{"num_hidden_layers": 11, "norm": "layernorm", "positions": "learned", "qk_norm": false, "tie_word_embeddings": true, "init_std_qkv": 0.0272, "init_std_o": 0.0, "init_std_down": 0.0, "lr_head": 0.00479, "schedule": "wsd", "decay_shape": "linear", "doc_mask": true, "train_tokens": 147600000, "max_steps": 9009, "dataset": "wikipedia_en"}
Each number is 128 + 24 x the weight over its row's rms, rounded and kept within 0 to 255. Layers, rows and columns count from 0. Numbers have three digits each. The size before them is the row's rms in percent of the matrix's.

# layer 8 MLP down, 192x768, rms 0.112, rows 145-173, columns 0-95
093:121145126092105129138164120137076131096113146135076111141106102122067090182154158154149155166142169118075113146118128148126099089115149141096121143088141106135110143099128154105146133140134135161086099131135125121139138107151122142165112138137126128111134147126114131104135117152132127163
096:108156134089156151160154145156078114142156124087117140102139125103126158084132148127133131130117144122097149135109131116134165143121141125107132176115081136147122094162109118145114111168161158161145126111147139116113119131107162095099163154122122153106213083133159126124115119132137119143
098:127100107154082156117149109111184135117119138121130143102128125147121137088107135140122150134077114108136133099116137151141102167140155135095117147111142159121107102161098095081139142082096082116116098133138129116106148118104125167177090173100131130070150126121125118126095117097110086107
101:127153140142146124134096090113126151127107106114080141121157093153114162135142084106131158120137138086086121128115140140123142110175141143147093100138113156144129152179135120114104144078120106081117137120183156137140143122123135116138114166140141115130124129112126173124113183134096128160
101:126134116149146132109089156159170134114161150105166108106088160098150128107166136129143115110100131167106122126089109162112108095088094147090120128117127127114104158163075119117125138132134098120111109139159118161149126099148141107127103111119150134126155100179125160124157134141135100072
104:137158134110148126147157127099127175105108106137138106151139100117140097106150112120124093137107175121115136118135149124144163138099099121181103152161100094142118154193113136132179148141129093124172134150150131129117121103084113111117143150060103105135143165097157125138111112107102100106
103:125131150140110161133241126106102156130079147147102106121141115155148123099112128091113134125130138135146103112139166099099157123149118153080130132171128150164152129111141124123135128128162095125145140151134140114133135122095128121133113193164144158140162158107151106097110108126096196115
095:111155132124126101097136114093109152151080095152117148144069134187148085146144116135101157131125105120132141182140160139152155167137109137118132143081149166114154145125072141077141106183143108123116114138132112141147090136168047129099117137148126121127109118098109091128140145113118167118
099:133100122094168114194126120115148127129165086117115146143140138122122125167158119120130109182123119122148135130120094084154119118131092116132112118130108170118090138055120072112139137127108133103100100137131164131132125105127141098124140136095134085132083101114126109126086112136125140138
100:121154153152126144163096134158100121095158105151103110122112116135126133136107107126110147073135109109152114131122122091134108114095130154129135127123106163153076129158160154092127178128114109118142111110138088095103112092119122107150098096103139107108104093103133133087143130146092103133
099:078086126139127123136108109042076161160133157161085133120145120081113118136157133126181134095103118120120134082136133116100121129101114141119110144131138149082130118142119157131151099133140135138189122164122165120124109102127167140198134150137117085125153117106133130108127131076149087129
101:134168114102107182137116108094087163128143150127104123132138139142102132134142097142111131106157115155110138134131110163123091133138139126094128165090119084112106087109156179128123141133087088111140084103130094130118124153153118112138126124093093116133170127155116148071130135112139135129
103:117151116113135107123158111137117151086074121139111146094088114158121119128177106113124115145141133128133122107087104105107120140099148137107175138133102100135135126133149100113114158131116142103114163125178134141101123158083092134149124106137149104101131144135142141108132133145096122085
104:136125128132135157099108132081125119143092083126122126121107112132149117168148142098145155166106129171112141101128143097130146138127158129131116115166126123115140139122084105126130055174122165123125118145157125153146159110122126127108114091137139152134143135149144144140147098143136161136
104:136131082156127184121168142132097094146110110162150145138157150109110100145122107151162117091137141126153117102134099113140124104120114154140132155101115117082127135161126125130136099110150122148121073117111118128163115117116107132126108112167150130126105122154117111133125116114125114147
096:185112125125115130137143150129088131169103150159105120139105124162145141138124163147109133146109144111131155154111118115157156162168093133147129155140103151168110124131116143142137129163156091121121126126124154103148131157119147116153141133131126147136118121134097156118112130121142104123
098:149102096121125174163130158067142156104092162142111093120138151122128124099083143169143124140145163113131172128137143101148112143137124108155122147087117135150120126172091106109121111115145147124118107102147096112169153128093134130103170119143090113093130135101136117133156157104118129156
104:127100107146160130090099101109121176146135098119112109109120117092111143089098125150132104150122121144072126116113138126147132124139122134117170133098068150171112157123118125159108168106046153117127100108103150113159125098108170115112131087104129124140100090124117151134129165127154112152
097:137138135119140090100105109101142141114116117162179092107165132122148117106126172118115141083138127110168117099112138131130097141106080166106109093129101098105141112089116150172145147129144074147185137129130122131092140081122104114132131197146126067164143144153176107151147131102120122153
131:113140129142151110094124185180131120139114159115083121117111153115099149127145104112152119076138088129133098133117164139115155147054136168139127171141187115140137141126107145168131134122117143138168138153127130124123083153111104135117117108130133127109090152158119139131167145131137137131
099:111157147139142128162095177146133133138143079141172182120140131149141136101105103115120076127115104105124093119150151128156120157112122113167109116124153118127129092104125141136141134136102152165134175133142113131146147109103137147148143128174105104148106172159142116162152171123157111133
104:119100118134120134143071141118133092119137132078127116160128139117153162200116135111111093158162101115144072090082152132119140156152165162143061153115163117138106097113116116177176107149141099144125126117118114139110114096140093141167100095155149179144139162147130125171136135144113113161
103:082134156146142125138117127126141131150139137136153086126170114119100133132091114126119194186141121114081122113079139129133094154116123133124112127153160158105139097137136137124102114113091140123116113145119142179091128138115103091103138137115119154121129116087191146162144129083131134132
105:203137131085119125122136134129120102110111129158114133136107170120130179122147128115138088130122122099117115152158173127122130158141145172147164127147157146089091144141107107104169125114142164150121099134093120102080125123096140097090115123158129131154124156130149173100153096108097143129
096:141147135195132137125077123130126140125137110067127123144161116101149124151113126134165121092157153131130134134135134155130151146133141141108097147174131099121135162104093103119137124131137110166149156130098158120151126127103118128120114134094155108122123144082096088121158140129130126152
095:163146154111104161139104173099133157168141084177114094137181118103088101133130128160136140109091126123143165150127132145129115129115130099100090151088146092096154100113127119143149206133153071125092126082130133133144128119141148126093126150135174118108128130120105129134103141136099107129
093:114107130108135142107145118162085136142122115143118124127133114118128166140119066092106156100123135161138158151107125154112142090168105128111131164111123154148113123152118099116094162094086127121112121161207131109163106104139124129114149105141137139091160145102132154148114101121122158098
101:132096108119113146106135104118089145111123087137125144128173112078140119128095089123100125137126162142170109168107144115125094081099145125095096111100131166125133113116168159155099144111113109108106170154158146109129157145180104129104157123124155109096152140057122109149125146133152116148
103:087099134138132138116090106158103154138116172149127080114131106108115115183101156136128098122135145141143112115156121137119117144134125147125102181105134111146134130136063105139092189122144174146170115109126146111133127160147148136128102151094156164116135141123143169146172149117106139150